{"num_hidden_layers": 12, "hidden_size": 256, "num_attention_heads": 4, "num_key_value_heads": 4, "head_dim": 64, "intermediate_size": 1024, "vocab_size": 2563, "hidden_act": "relu", "norm": "layernorm", "norm_place": "pre", "norm_eps": 1e-05, "positions": "learned", "qk_norm": true, "attn_scale": 0.125, "bias": "all", "tie_word_embeddings": true, "parallel_block": false, "init": "normal", "init_std_qkv": 0.0352, "init_std_o": 0.00718, "init_std_up": 0.0352, "init_std_down": 0.00718, "optimizer": "soap_variant", "learning_rate": 0.00315, "lr_mult_qkv": 0.5, "lr_mult_up": 0.844, "beta1": 0.95, "beta2": 0.95, "lr_head": 0.0102, "max_grad_norm": 1.0, "warmup_steps": 134, "schedule": "wsd", "decay_fraction": 0.576, "decay_shape": "sqrt", "final_lr_fraction": 0.0, "batch_tokens": 131072, "max_seq_len": 128, "doc_mask": true, "train_tokens": 738900000, "max_steps": 5638, "dataset": "wikipedia_en"}
Each number is 128 + 24 x the weight over its row's rms, rounded and kept within 0 to 255. Layers, rows and columns count from 0. Numbers have three digits each. The size before them is the row's rms in percent of the matrix's.

# up: layer 2 MLP up, 1024x256, rms 0.111, rows 925-977, columns 128-255
# down: layer 2 MLP down (transposed), 1024x256, rms 0.113, rows 925-976, columns 128-255
up925 114:135122103118116123118110115113135159132155142143132099104080078132119118174113155122119174113121090093118145102133118091174108093124077111163148090101131146119098145108153146114126100130149133110156171143116168119151157145129125105139130098140110152117160087109100095131129132094107126165113097072114120159151167102105131171120097151137173146140132115131124152131113146144135155107143
down925 121:140119116160109119118127097148160109097131136151109115130135146145104122140119128123149102142124152143109115159117058132153120095162146127119150125146140135156151167103085129167175066148132112094138152128107137134132116125124108162117118121146141142137112099122145172137168139131157120057149131149117154122157131154169096125103133114124115080135149113122122108092138142140099149120080
up926 098:145158110135131125125123126143144164113113168102141143144112126148154179072083112172120139162077071103108098132141149158127134127156162138139186131122145145148144111134119126105154093138139120120135125119122120096128097128132107084108137160136135149139162127098145139128132157110160133137118133068124101149143163118139146130064132143154134133122100118123119128162132156127087107138169
down926 089:145109110095115173162143135173133127111119145166131113135116143156139075146122120140137138104168178096133174154151122147148172161129135124134159127148176137136110126097179140156114170116111132132160143125192138178102118114154102140155130130127112131114117118138101171150142142163127115149090163110121130139122093158109105135179129102125122149114090141124137114107146135157118183104109
up927 100:101109119111098133178154113135153131108088115112171121094098137149089095129144105144144108148141159142090105136105150100106123116151105161125151140115153129140118108138115104154162170154086102117117117127143114137113095060075123141148140130129112160137159147133133150100131157126145136126177094135144113105142125193101122080117110096180143160142089159172172121165129099119117140098138
down927 103:144087148102135140119114107160144128149109172161107132129152145124120115138157158090115110085098159131133109176145140121087098108126133146106166189150124111095153183099104098172136105155118147096138130130128122168158156160142149145139073153125079142157103158126154112133152206102145109126106093158124138125104129128112097134109103126152103136111129166107092099133132125134117125138143
up928 101:127167112129161148116125146138112120134131124101122157124156116164105096126125118129085108136072176152129132149103119111145161114118117115117091130117129130145112145135151133140118104128145127127129114102123120151137111123122126131125153087139154160122099123170085100123138081134139135186126144118108157130074140165149124080097126147106119095161106103133132087140163134127178149109134
down928 105:110148101124112126101122103098167100136137107115073153090106137153129130129132118110106085143109129098139146103090108112139101134137161132096096174157113101162079126135105134130123148132103154136165137155111152130136174146150139120127129117121140182143097151135106095105167119116123140162135109129121162127158117151153140084140117104120149104128098113130128120139103148158158170160140
up929 105:141134139163104150147159150153137139122160092129120112139133102126121141092143149153118113108088122110112108130167082160120115133109126052147096121103179114132127126143114146101137100151105133124143121098108085130156103074145165144129121124126128149128103150125159121163154144119158170165100124108109102148138104119131153142118102139147144135136155150117138186194109105100144076112116
down929 098:168132147079102133100154119109138087112096124122143121120145102118149128149156092124108126130130134126166122162108147116137153131124176118076119113172179063154128104076147133139129129090119118129127123149118125122124120127185077108099149124157158116133160115137135133119112140103131109134102118134112133091161103123145107138146116089145076139105127087149129124146135189155113136156112
up930 105:123139112102150110177141129113136137115162110126123089114081084154115118148160129098146128125110129164151069134164133100131152121109100115137183124127119145072138115164139125138115082120118123124136111141101125096122115128171154138145145108166116136127169112107176161133150139157112130114120081123123137165139162172161133155097134125146133142133132130124098128111098169133126119102122
down930 103:065116162157142097131156122132137157121113110109118138131122170100175120095118106129139130103137113112074149121158143120121137097160106093137111105176111159153117155115124090144195094124117161120109104135127140118106121138108090112111110137118140143140149060141128150155122103116137088107136122124138183167146144124144112139171128135120124143119108067063146125119097151124079123104110
up931 102:105153116165114112142119116167130135102159120116132143171121157122163126139125108141123154143127104099107102124142118127100118078080133140111128116132134148119113121129137120112137113134147121092133172110119150104135126169139099114099158141120168122129135164147125126104121176082161087157124138094098124175133100111152158114046108122155137109152121114144138131101102161151121160089094
down931 102:114126135119189124104116091123129136120093139086097131084126110165098162138136149137109147113157083083148202136119096113145119137164126123135124103129094154149122146098113148100176109151066138119133141159147148136152175099099106069122183135122125125107167112128096130119172122101107129129152181132091144096108082147140151107110151139134121148122114151141102155133135152147138124146105
up932 089:112120139121177148091094107105116101112146145121138131156151160147168110097093183151099129144101091147146126142109113121127162135099179141132173141122119134141121110127152144144137097120130107126169143132153087146149108152117140135166121127145115128108116114113161126096153132145196130095147115112131123130148105121133116122164160154144130113095148104123130114155187175165135166110152
down932 099:159137140143128114131140134145157139160071097108118077135100111150156103117117106170142127140152201123133149105109095104131149137113109102147141098116160099159110121112156108116131134161137183106117100077096127165112120121134139106096142121112135115104128150157110135120132151110128131155106136141070123090135164147075102123146121082142120112129099166140100120132103146108148140109157
up933 102:109126084115116104115106137113139115144142144141103142164082149081175143150197103124155097125100122125111120143125110093143113132138111119122113094117118122107129108145120162162109128119131130112157111118128135148151106113127123127129110105125134179143116138095122114078135152136101133138126134137132144121152129160109123157151104123142101138172111156182151118159100098119103123083132
down933 102:105147132146087105114106165136093154104117135131091150158134138137196132187152069126132127118161116109114179136145139150090130168148138176151150148084155112125088111113171121119118110127094148074104142139078154136141136084119112172099105161091164132116131105148095119097123127082172150120126132141154131119122107115146137096131137096131140135118123174104101105119152149095123130104105
up934 092:125179162115173143128159120155144149121087141104162155153093154112170089129118128103126128129119090149130134112117123121107136084107144115159164106150104121127144115155110120133115102111068116102143103154124136147095139162121143117146176143116152144117153129123159154128125100147126144139143143172106111125131143180095140118154073115129169155145152093113153116130127133093160112155097
down934 097:150131093130139094143133120134126128140131115104146130089111149136112138156193163135103110106133121183106125144080099136105114142130107125116129147119144131138120112119106114139143130127131119085195135110134126096165121133133140120098147162156095134126107142177064128151142182151178111095137173132128063163126103141124084131126132089159129083104127133093101139168153143146126125162125
up935 102:110142130098127098137130105131105175197113119128120125128153102151096161143099125146108156139127191146149122114111131136126167123149156135114082090087105135124119162118100152107107176120101077142089163125130126173149128131179087124090144109117101115156131102101157120108128147115160137155110163146093110162135104117119141155129129143105124142146116107144113162173124100121191124167133
down935 100:111089141096136146154109085158103117155131130155120137112088124128147150122137140101165110120132116136170128105108126138137147080086144154145128134085147112162148135106127134165130113092106126120094178123132164051141118152119111095089159124090119136139082074187116135141184199113092099111095115149141157106145138123122151174149121167115110137129128164128138125145095185157087145086141
up936 103:105140166159144117117119105120076150094174115149116132146142128136156103140120126098179124097150118078084117191142094123143110130127095134078147156153109100058090073142124150113119083134146146114129141132112165104151168139106112139124099124093114103121096152128133128059106136151143129123144144127123094149155123148147099094084106160131101096126121122125144188159099128117154123147110
down936 096:103116163148142125124157104096154066117105147136136156139106140098173101163107148168089141117197173118154121141120156157117094128112150133111130172128131129119130121115126130132123132134152173116112124144151163121127119153172163140118184100112163189103118154112107109063161094159151133124144155205140148106104115155114122104137164127098122093102122121129117151150102107149159137152086
up937 102:099131155115151117119149108120112130125138174132097137118124112126138121127162156081157158081141113146111157140105104132139109116150100114127122126119173143130159166123139150170113161156106134114167154060171154140136111116170109161139118132115143172140138136132138138130142115136149108140088103090091122088133176140117151117130073119144039122122116159099150131142137111113099131146110
down937 101:097113126147111115103108116087146132051169100137115069114169125151107106153104127167110148124125144116067161120126176141149145143148149127107111161145113086140124101146102141096121116121126149101122103143110119116146110121122142180134082135077139143122169140158172113149145160153120136108148139118142075125122143080143128106096167138136126127109153101102152151136124130117111111156124
up938 106:134109114150148124082134132138120097153177120127168115149141088127120132125139136130140122176157173138181137170104150107122117126132119127126095104124146074119111135129129154088127137139156151108109108134138133141131176165147111105151138154125087111157122125099092074127167100147139142124135130082123173124139144127118105099069147172144098142177126132094089098112104148151118119094132
down938 106:149137156171088075112184130111107143100147124116109118118097114131127196124155141174107135144146122125119130104123162131179130121128116128207116125110105134130135117130189106084066136146113137143133119103110097168138144125153081108143129142151129117149129098154122126070138114090103108106106110136109134137127140116117122131142147103128106128135140124143150131149136157149148103134114
up939 106:102160105126154113090130128119105112130109135113176152134147181123170104167113102166131068131089131119105136092139113130104093111138142095166143143188117113113115151084113125125137087130140146141130115133157105119114104110136122105135117135108129171104125119120122094094124158115075143142147139093176158131131171145129133129104183111140110125126143135144125119129162094160128086115122
down939 103:121125109127141118176131101146143100140117146111102090121121135106105127161154104092140074133164119112143123119110112133134148156138154139088139154097138156112124138099165112132128139104117094128186102179102138129104128111130097089126085157125117139098148134103122167175140108119131127108095165167096101156106138084150142110123079138077150130143109139135091098125152129116127150133117
up940 104:118165135123135104117141155092094148147136078115133122121154126110131093139110093142133114084137153128108116114122105149184141090095096129144113135098079107156142146150144128127122113172122135167109153122138131167156093082119094150116084104112146146114124113127170133085078165151143161172121128127154140115100140138147150106120163118118099138131095115143167171123063121162152120129140
down940 101:138125136101125100183166145136170127120154111134113164131107154123090128113123109124127102163139140105131137145152124146111103103161097167121193136119162149148153150085154153130104120127119136102173148116134150147106136151175139111134114134156163112152141159112157156204145141144135175142073164153108112129107185110115124144126146132111128147168114111068108106172176099150156111145144
up941 090:135150166100173171168120108105070109182127177137118082151162149146140096155127125105122143111166113132130125156156118117109083096102126142123101094110134137131119144142115114149111162168139125151166148142134146105150145114116119161115150118155133149176115122132114094093117112104141135149122099109118146079125184079156103131132146145113109118125148178131098107111130091131157121137098
down941 086:137097101109143110143136133125079105117164126132118133130083117110136153110114121141136146128089135106144172153117103153148111127121106115098134163108158117092074130103155147138118138131157132067125124130114137127179078143141126142112120167126114120105120147118129118152125117140120119137177106113120072117134093134191117137111108171150149101107102169167099145133154113152146114145128
up942 096:108119143142095130160127127099120175126167137112134109148137132132119129124109120096151125095141126127145108092151148161100105137131179100147169146148149082116174104169153144137132146081116168158156183170129120140080129097124161136132142127127171140100084160104114122093130110118141156098136145099121141146120136103149112115132093133083155100133133183121128085105135145155120126133116
down942 098:105120119109128130127149164153099125107102109118108121107147149117175140094161152123128129145145172136097116105138151137120110109094091128134120111127149134157174125104152128103126130074095122102125131134100147151140144154141126049147139179122123103162138138142104136140161117122130129116135139118132102083118141147102164128101130128140129136113166124149137113149126060149134159165135
up943 095:164143116143112105085132142153080132138083142116132127114137121100127132156097167134113097123109110077064129132141134119133092058120156087150126164142122112158116140102149133111154128089149114149147138168107114133159131111137113108127149151126139118174106114086134113078128128128093108146177166101120132131161143132138104140117131106122140147114099113151105151117171105114141124153128
down943 105:111105114164149136144139110126173159120111151097122102133165114104148091171131127090085118104117118096113101120106153132121114148159134128109175139088166100139101111122127151098097117081109163114130080121125106115101108125135153083146155158152148156131111114143120129137077139083128130135120151129141126088136186091070164129110105143107143125140127159079105127114104115133136141138105
up944 104:157137117123160173139137114121137137153138125106146109135123108114133129073111126150127163106119135105128108152136120160123111138143126155110146108176155147130138150115150119118187117163142142141074142100094154133102139061118143109140110142133133112132159127130127145127124142164119142125154159119172117119135158113107145118160149068071161146127103113120098116089142120149143139139156
down944 106:142090100160103154160145091142107136108132125145101148126126074112164107162114094132115125108141152153078114121136116126081124139116115163138161126140085126135158122111088130130113150119092128084166131145153175156128139134147144125092152120140169163131123077086139113162148139080164149134103101132104161096095097113126103142107127118148145112143139128172115132183109059125162123161057
up945 107:101132099141114130120076140122097114129180106107125105125098129116094116148097157143113100118111150124133116141111107161130129140153146120133168170116147122149145140137141126129125131124081137148116138154152159158179131105122150096131117112078128140127084132116169149141127092086103150125146127148101087127159123138121108132157074101150175202148121122131144110164143075167141149136154
down945 107:097134124112125099181159062138123103105161073077124105131148182121120154137131145104144142109106126138147131147137092115105119102129174160147130155161134121164113144167132102093119114102106138153141136123126121098136120128165142161167144136135113136104134118105108145173112106150141166126139153142078116104125131119134099121159131147111099144109126097100117115140113155119137173137135
up946 095:176130121140132118157120128126097141123146138116158103153141146130145082111148124113151164151121148133157113127138150143161144138098104157145104137148130109122124111130137118100153124112102170117114107117114151140153116116084099180136129154119196165129103129085114080115122131163105114151120094130161108190098140204140158134145133076073118120109125162144146124080123121110127144139110
down946 093:113189124132167137168172120095116165142148156139157153141170134157130128148105151139138108088133054111117143144135137127150129150128093117108065161116095127101163126089146107069109120149083124090126122169141150136113102142115122135112112116181131106139170148100119116156144102123127154136125131176168139155129116165132090149112107132143151108105170129151139121149124124100178135116115
up947 111:134125184114135150157107126132129124132151123129120117113143157140120144103112119089120116127100106145106097147177122169118137066146086094167118148103096130100113111166160110129182080134125125112115121095108158126114170117109136111174110071134152107132158077153148132130066145161151122087117066109136147074080123144101137110148141155106095157160110146139124129106133165110096127123147
down947 111:115129126125096159136111063138148103122133127105116106131171140169137136113113141162107104128067106067125129193183132112084129076132145123138110108149147143124126161140112112109099145139126125169128113122148091127125136127129066133141109132116114113112068148115169134109124134115116138127116078147110129117138114058098100099130161120092086149114118134104158128106103121119158182147124
up948 101:166158123138132146117175108148144132148091148107111114154161144134130131157157145123091148129155142178129130156086150091108160141157132108097116124141141127123109133166142149147125121152169158126137107116097159139145147165100137117168125136113105168161105094157127108148160117119128143134135090142091133081088078148142127074141143171077092129159136143095119125183122157114093146109137
down948 096:155095121159147105143096152097114110125140092093129118141125122132157144161108156136114161132089124131121110098156127120120137123098146099107119150141146135097129143101150150123131172119161142148110136131097140097169113126148136179124127080100147107149130124120148107107142073140105143150200148134104132107113111092103143120131156157135129117148155106143130142102158109129134079141188
up949 102:089069133168140108115128109098121109184117152106120118092142132201141114156142150147099061132109095122105122130143156098130112150158095086123168098115137110147128151142099138065150154152174132155113155154130135113109105121135128154073158125098126142155136155135124129122120158102125125120138115118122121131186142146138135134147106107121097113117126104158123167137174129137128166117113
down949 096:167165125089141154132152167152070102116113107128145179105115131125131135080144139093132202129124130096158085108125129128127121114156118148171136109124148116118137108112116072104119102063118146155119114110120141138101154112109176142145107156110151143164101128113100133160133113084131152163151157102135127150145092152155130112110137132126161125170199100127137132121096113106161096113139
up950 101:140175151124118134138151105102082104106161117144094151098141116159116145141110173126141120150131116119116159103111144104123150087167101114066153127136131134105129160122134153148141107113143091152134135095104163136113098143100134136139096140128109088090141112168118136121119096124136151147104180121100142111111128163132089132156131160119102129132100102187153160122100108150111082089110
down950 104:094144136111168106137149122142106125080105173143158125101137120162145129104138140104113090159126139145117117202101092173169139144065130163168128125165146169173119125114149136122122140158153156125124107093103137083084121108147148063143120121140130141131100100123129117127133148127156121115162090147128148087137098134149129095116138098098137092108131141114107086134150140142096084205072
up951 097:133100104170115086155105137108142152104122127125145099118145107103101114159116107163153135108149136164140120165150163137122112151129106136125163150160076167123066182124094109148125101121095145135131134177153155122160107126132141144139152087122110122124146094096113137123116083153154169150147126109161111111074117137154120121137117142109127093116153103118132104166077123144128201172155
down951 095:143119117164174116141138105150138148122115098131148072120126150116083101150076102120117142146129135153162156139175170112088126116105132117145091142118088126127106121157109112132135147135135174108113109181137105163147139151158127136154141118146145108161095135135128138134152115133144157151146153109142118113120121149139104139107163084154141132136126152103135151151138106060132120107147
up952 099:108134127154127139126119127101136126109161138135124168170090153134112095124107126116113094120120106149163146123156119113129099109147184111125097126149150154083136132170129091145159148144145122153101147097102133117102089131102108124037102109120144110131111173117129136135161182106145130176106139161125096127138078093120106162153120122114150093150122125126105126157114162117125125141146
down952 094:110114143164086101123102094094114155104151125088132150117131138123161143127143151152069139113121128133178081161153163131102202149137118118129119084085111109141155136109121120143115104077120114113121111133153124120139123117106098125144171209141116134137110119170144097087145134131084146118124117159107116087129164120145141144103122122076114121133137129057130159102128121128134111106123
up953 096:146105122153152153144198131140128164103120117108104133126144155112106152071148108127120119181139126136101148149127131167106107106126101172119112097135135122115159134128104114149156113086107124162161149127132122104149149112098120108133114127106102124180102139148128113162134129140120116108151127122129102106087124128149087155129101124097137084147129101138172148138129105068133102109135
down953 096:134089144188210162162156120097146116089119114124109127124131134120141140127113154123160136121075131121144151122129156135066114125145085080146140138120132096114146094134100103128107107129119129135134134129142132137137135149135131101125079171110107139163121133124141134125119160102100135137105091116138146147118122145187112152148148117116110147120126155115099145116098095116101090137135
up954 101:133111153155152141135135134128123153106116136149114096141107106090136160118142143105149155150107128169158111163114167104124115131101167150150105084133141126117110178121125094070139147109074142148126115159120103144111153109121147126131113134141109132126163155133112117118117072127111129142110062162160128155143130082102123140142100139134173093124124110142142131140081104172125092110140
down954 097:134113100180147103109126123109150130141100157132118141124139094161138143130137118107131128132080120130149093145168087118129133173133141129104116096105140096136131143113188101138103131124105089113182119144144096096133160064113163103114121116127142107111143159112138154114164082173177139123104129127133158144102146088131114186105143139119135116065124130164139115127143140149134094131146
up955 101:121110124140133110082097147164169112127119146130132123096118091135146122130110129120136183100105126098114111105125136175161162089110123126097113141145119131164075129141097171123140161137125151145147141162088104126100105123102125141102137138168160145124174117085167090137160146132076150155148103166107136100164110170151184119124108090126084136160135139158101130146126107158141116107148
down955 098:124135097096105092174109153173149125129117169144152146122164142156106118134078140099109166079149100155072141110107118159114130084115143148094105133126118148145082110140118119107144102162181134130147133135151125111141108173150156131124166139123107132119123135094142103120153122100134112165140145137126119092158128122116161150172113126114123114106172150135138148098074128122106068120130
up956 104:166110103134141137159134151156129144150089112157112122112138138137141138133174168131129130153148134164154128082120141135107144098131131103116134140113153126166117102113142094090119108166117131133138117102117111102167136134102145151116082129149153142137151161103141167121106153111145139132167085090171110155167110169130162166095104155086132118163116154067151110106137156148129121127132
down956 105:131116126107140099161109137107116147115105168169096157105149118131129117112146119089123099154132150181115153152163126171088118151127083153132114153119117120145148147105093144132108165146144145099177148091171159133097169104132131100089161108173184102126121077133128112117116104138105115135137090099162133153105135107110095119119127158114181131149120118161092139133121108145136099170162
up957 110:126129136140133170111160150117128140172096116130120121131137148137101120135115158163192149126157125122204104092097131124184083156145100154147142141137081154131103143117133127097114117129146176128140150121139169107155135157135151142101136108179160144134152088159100137137147104127098128107162138143148138114118113146109128108151121127116122163113133113152136122126184123099071156111153
down957 118:156139145106157157119109083152140155111098081114127132088142162105130151130046101142139135123144178136102054158126145107129141115108124164131175124165111136155102126140124144107125159138110143100144090127111113151132114156140130151092162171173134158106125092178150130138143109132139188130154150093116138149089132132139092129127115126154140149105140135138146125113081149131092110099119
up958 104:102120130095164183133172143125113130156117112137142144129103126145156151130153152085106132130133149125129135114139126164134138081122126143138111099169107104090094104073103137169167140124139131108118162160114091083111118130136111100138118122124120135096122128122163158114142130144077144160159146151112157128139094114145116121124132118088170136112104139193113132141170156114139117122120
down958 100:169110127129152130147134174143162180097125111127159137126127150144143107147128117142102144087137138119145157145172106151127134147109144145161149104166108150113173103098111146116172123121142125114170150141127141126101099154107095104114099122134139143124122133105144154171106111134120159153134169155073126123151144121112116181185078141078147146172158137151109134130117135108119136192098
up959 104:152109111091083127118133151154127180128128096116135144120092139102157100123136156107147086126124121119147141122091132104108114152138135149141120132138172098125163136166099136127143179072153140148116138112158161112157109141135114140163158111093136121088141146132113097151088170144134136143135142116123108123121180101120174115126130136098141154144137117137132145180131158156145138140112
down959 110:112114111149156114116139161123179087095096201105131147139106136126089150083102133129138133128170114111163158087143169139158136125161147138131124153140109136121130138096138101129134093109143129144122142120081153166154138132109113113105165154120124160088110145091119156109160129116119121129101057144134179132114123145106140171112108200123109121152108117105145167129137152078143134117106
up960 100:139083141120125120155158113126125147116082099153180150126101132106122182127128108060135151162135156126092132147134117111086107113109131135140182159146130129122145161115115155146084134132145095102136096074155125163168147102136146142125132111116119145142144140128096108093158139136097151123115125171105094124116122148153115145177088151135113064171123152126133184119124140110110108156175
down960 105:147097133108137133166118133140113144115153107117169152140116140101120089096146142130116102144113172137150091145124111114118117120114145128103116129179140134093119160115075138083184126126147116126100136117086135105154139165175152097135115128125065155161115129122113130181139123104152137175132140140175143174121112117103168151130090130150167114149092116141131148138142136120112107144149
up961 094:137138106135167121137127131099125111071181137105123152140131144114161100133134162107106083157156140133119169120141139108149125108103160146107138166118144124152136106153104170163127140141136145135114127139133100084156122155104091127116098114120169115182111098131142097134165132118117088122119165100120124122110119112104118098126147141111112137112154111089118151114128159136166087162104
down961 088:170146135130144101119110115159124135137106147161156104140072082128114171107140138110143178136103110105172141154159123126112133134144140118127157136141111137119146125129119079159143113149088129070168153149148156160140128172130095102123139113158139119079104081122127143130135115098152118150103097151139148103121095109124102150146091121156121143105153134156097126148114112141083160153120
up962 109:166141121092104106112122093119103156150150120114113132122104123132112153117101130113104139131157158113127133136148127114119097138138113144149118127147130103133132104177158111121127173101084145130095159156123133118167149089121157125122134106155138155119105134117145139122148123139090088156162119099132136161130112173137142141116078111156155133125125104114113082113134178123136143123141
down962 110:124098101111104125112121119161135098123154130138114117094117114112164109129086113099135166122103132169131122128113151157092137104163131156118129133097135117143108119157162117156087118151116110125155115146169123106113113132158118119171134180171113122100118141094133114144115152112152183157147118135104170114151167127113152165117112129081094159143118168119136121146130136093140167139179
up963 106:153123143124126161080142145130120142092118089122159130152096158129115117168152133107118105142108153107123117114148094123107112164170122145088100114139173119123125186171158144115160116154121133145137143154095121102100114140154097139122122144099140194135123132127112143161125138138101140122165163117145106094185096158166188113121135124147147118077131155152117146114123133149125134113092
down963 101:140120124122128108171115125139130121141138147111128154184113118163154140131150122104119114137180152123080144117134161124143124174116128118150125152140105140144162124106155074160099123135118126128142090167090131126112132161130142150158106091157075098122112154119108118143130136099124095101083094177115117122142123156157106088117068129139172100124157098117122122089124158160125122149084
up964 093:133136110106128119110114107146122134107138119148138155137176084162121146115089123118132111146142155118106115140181150175105151111069142101172155122110095169137134137148162122165119153169136179133094134181137120136116142114146109126117113138088122142108147127132137166124134123117146123091127099126171144102150138128119126134115119118159117143097143115140138138123118113116080130112102
down964 090:130143132084132094155149148129159165150135172116158116081140177150149111128118129156139108106139090123136168139109126167149147121168145128155135116100112189126152149153170129135136168123146104089089122122141162092164148151150122153170140120123137059165112135129129120121148114164178157109144157146161132154138139091111100110118106120137142132096137151147091136119121118101122113164116
up965 102:119131107153120097129102158130092161104143135093129117132168114147138159143128103134128100139123110132168093140105162142159134137121106133109163087129153138147134065105128133099102125097153142151118136109107104146110126110121124146153147110147152141124118091106137124129049083134062119130138140159106144174108127107149144142124158153105053134108100155151131163110126145144168113128143
down965 093:099143113130103134103101135135146129086157137186098139117164167153096151120120132136138128098163108119128122137141095125113135112124163125104180149138140120154153138104114152119151141142133103120120124091134134163125079141150107129136134107119162161125131096128121116120155118167146126147120126106111159104155119147118087129162165067141155103150126087104098111193120115090165133136138
up966 093:113133130122106164096102143134144125149155091085122123134123127166139103095087140107095153125153152123131137078098142119129153089148155116106100152135103124120144142125145142128160142118103124130149143157114155102128163097131138171089113098106089142115117133152153137135126154146116140127136071135118122070115103144128136113150106090162146146087101139098137134157127112115105169184151
down966 085:138190110111083069118131104119163125134115123120110096106159133126110118129080097170099111081116112128088135145128128153093084113126098121131132140105080147129111122096125144116084071125096079123161132159114150155095075123116150079157134135153131123144163144146140142089109175121145141157102163116142109128124138129120079092104131092123173095122134104123119093140093113093109107141126
up967 101:105125149104106115150140153183092127153142115140135111147099136167118143134147085119120146086163119083119126097130130146095134154169139115166168105152110094139140123142064124151096074103100135154131124122171085100079111124096162159144113096110143138119134111127182107111107142120096121149123141147151124153147124147109132128113116126119169085114110105117168142119123129103113109133146
down967 108:163151157119180134138180146174124131137138124122130162159144121118085115142131141144103082125113141121142151157172093133066145147121126149131141122141149133123143149076101108147132137143163094103128122090099139165122090158086111140091179126105080121128116091158132101128175098131135117137112132126142114131142134079142152159140096135118132076153157101115141114123119174156133121145100
up968 107:177113115165127136144080132165131151120098132123143086167127107150145116102115128095129151137117144149135161137074141120137113163105128121166156151141133150101135180157159130123125131138171080167103127134084151076200105139123113164181135123150147164129121166143154137123125159149130114112098125120121111102149157089130143143144140148113091161128102139136124163107134099115105176147143
down968 108:130146108142145077130143132158119101121140161127146131095109171097118150115096169109133148154125180134112120111123144136120134156098137134093132104117126092146143148108123151161148111109095074165129120042141149165129123130128130129134167154090147101137121125135141150107148110142186126131089144155093119144141135138121110123186156108101114140107131143117116159112128128121140146152158
up969 099:139156163105179099116116114112151139159085113128144134108118102099129134119109150146094085131119145087171125147117115146129145088121102135137095123064096123142130140146135133154126125131137127129169151117142135141127157163126141123101133097159176142170096114138116093135130107139185099158066145127135089126110135124131125094160117148102087087140150123152154167132119139130136082106125
down969 103:132109140142104124128116118071165139187133155180127149153120175134103169155089127120128105079168130127134124114100123129140099116141119154083149122111155180096143130117143124125124129104115088148137135113080176141121069119103132135155113138107119151118110220121127133106160101139151132124073116134111102142089111140118120145144097083119165116123134101112107116154160134110096130121061
up970 097:115130116116149137143160084102127118135098082150140128118136132159133153117131191110176099123138077100151127113108126097098131121112154123110157123102176141145152081155152129140124093122169172138106155091100097121150130126099140128162169101114078124178138099099108150139123103160109142154139122155139111142101124117129140105171135113138140143150097130146151173147150155128180107148153
down970 085:142122107183116102147154125117116130130131145151117130150153115109138123133149105148138169088129130091103157135115077136142187151107135145132124150138101094114134159104158100164131112118143091098121137177167122121124101150121133190087100104154116150121097136138152118110142101100164111138134120143155135084144131141114131147131107112070139143129133155100141109143141149077152165092084
up971 098:121128172139141140167144122110092111172101127111139155155118129145138207110155146118106139145134113150079121109150163136130125134116132135117100159135109130132126147105112144105132129168132138140115126125131154113138132109173144105153109113136150116088130141075145083135076102115141146132081083130120108148125139103136149170149112150141104137137134119112123095123151124120100093130119
down971 103:154170134141138087118125123142132186140161170080116135134144118105169058112109123120139151120150144148145118152083127110096104116101132107156144115143118155147169135125133115142098132143177144123143110085128124114123114097092141129093136135159098151149132121132106144119113123115131121170123142131130130101141135117101121169141179115117106096111141149129192134122112166152121142153130
up972 086:157117133132150127121142156096122145100121144139112152186093139097127116159114174118131093118133132130145146170190124115138128131101141131129093145125130126183113108128108162082130091098082140111147105137151136098142120129123072152131143150164155141139126127124106151120122117084132093137146180147145139113148098152126102127109129120109126128112118083148137110122100119178130140105180
down972 081:149126119122153139090098092139149162147124184146163061112103101144098143082186140142114159135105151151109144121125109160121067115112131134113113113100144114126143109125133150155134128120105145088121116152156154158135173130138146120138143124109151110112140100102118144194137123161159142126140142132119149077122102095120132114098098138115121152149133154113133121111149151119109122125125
up973 104:154116152134125130104142111176113129121123133143127098126147119116140157147135163136133155099185123109156161152130150125093136092151146129118079079104157093130086141113174150146120141113143177152130139142084124113029126172164127135101151134136147098137139114116153130137141193146138135148129105136115143140157113118136127130136093143152136141115086111147155110135078072093108156153146
down973 098:085111134115103134103123090093143158148138122130093120144128115163132168124133108144116138120089079097155167122107129102105132132144099165118138095146112128086112164128111148132135127123149145105160109148112149112114115154107084141114160163117126110106098147091108147140138154135144113095133153179131149133112127135150158087127128092156107098123145139159144128093138152141120174136106
up974 081:184113114125153137166142087115118137107101128145158112114134145131157159112138156134129126097113142126148160134094129116130122151143187104186144067136173129135111150074111131087118139184136166139131127142144141140075149117130139112148135128122090166151159108113143104124101099089150133158111151094105137139113115088129169110114097099071104156141136113141119115097080161121157130114141
down974 078:148090109118144136144127159122155146140174173162111113145153097174116120147135106147139155106116128128123097129129152127135177103116115131162117156092163095147118100138151106140156104076128081103142110132184122141142138130113126188142133178094130132094122161138105158141148129175175148142146150108159142065099132130121110123097144152129086146131166134114116166154168128132110125125146
up975 098:113174168120129112131125148147112121167155091129134105175130136129153056138129145114086127145120176113157118102130142095124110127107140171127119106063168170153150126077126159139142119137119112161134169114105110081138116125129144169152120108126155127138120138091135115098135111124116109172082166098113115132130165147114088125114156137114076150104153089117127137137108118126118102170160
down975 093:137112107080193165125154130115133093108123161114122143116111148111125152102116121104123126143170084146127138160152102160142131118152093126158132091137112114153118132106134104161124160099116134105098137165139113144114166135136121126156089122124156148126086133103145110138117126190138165148145055088133128095097139125131149117149107110112125124092112145139100093119130112125147182169093
up976 103:141136122093099147165184112112144143153143158118156100137148137108162119114112085145124127139138149104114118152132130095060112128119137132098166150110140155090090097144119115110105146126157148120110149113108103108168160155124101150143096132082109111128115163097178128133105108112117166077114151161126122140115147194107107147118110073129126136152171141127130109136151153152127126127108
down976 106:090123131085091125170180132134157122130114170173125156128165151123113125129157074147093152135124142123115154129112105164076142132113124120127141070073099164145144122123121123072134153123103156143125130100147127134090105180167133112097130128178145144146171170103131127129132119170107146095102168119149133134129140129136152111121150123124132128128138119121144127164086130171135069147140
up977 092:106138111118134150168112139089124117097118147106127137100154177087089117124144132078150181157134106145129080140108070146077117121128111137150102155129132152150120139149116102114146141199126124136123100146111126130144103090123106160101090135130117135126140120124166175127114093150155121107121116100130086096088124139140159083113115109074160086131140141111093113129086081156127123183134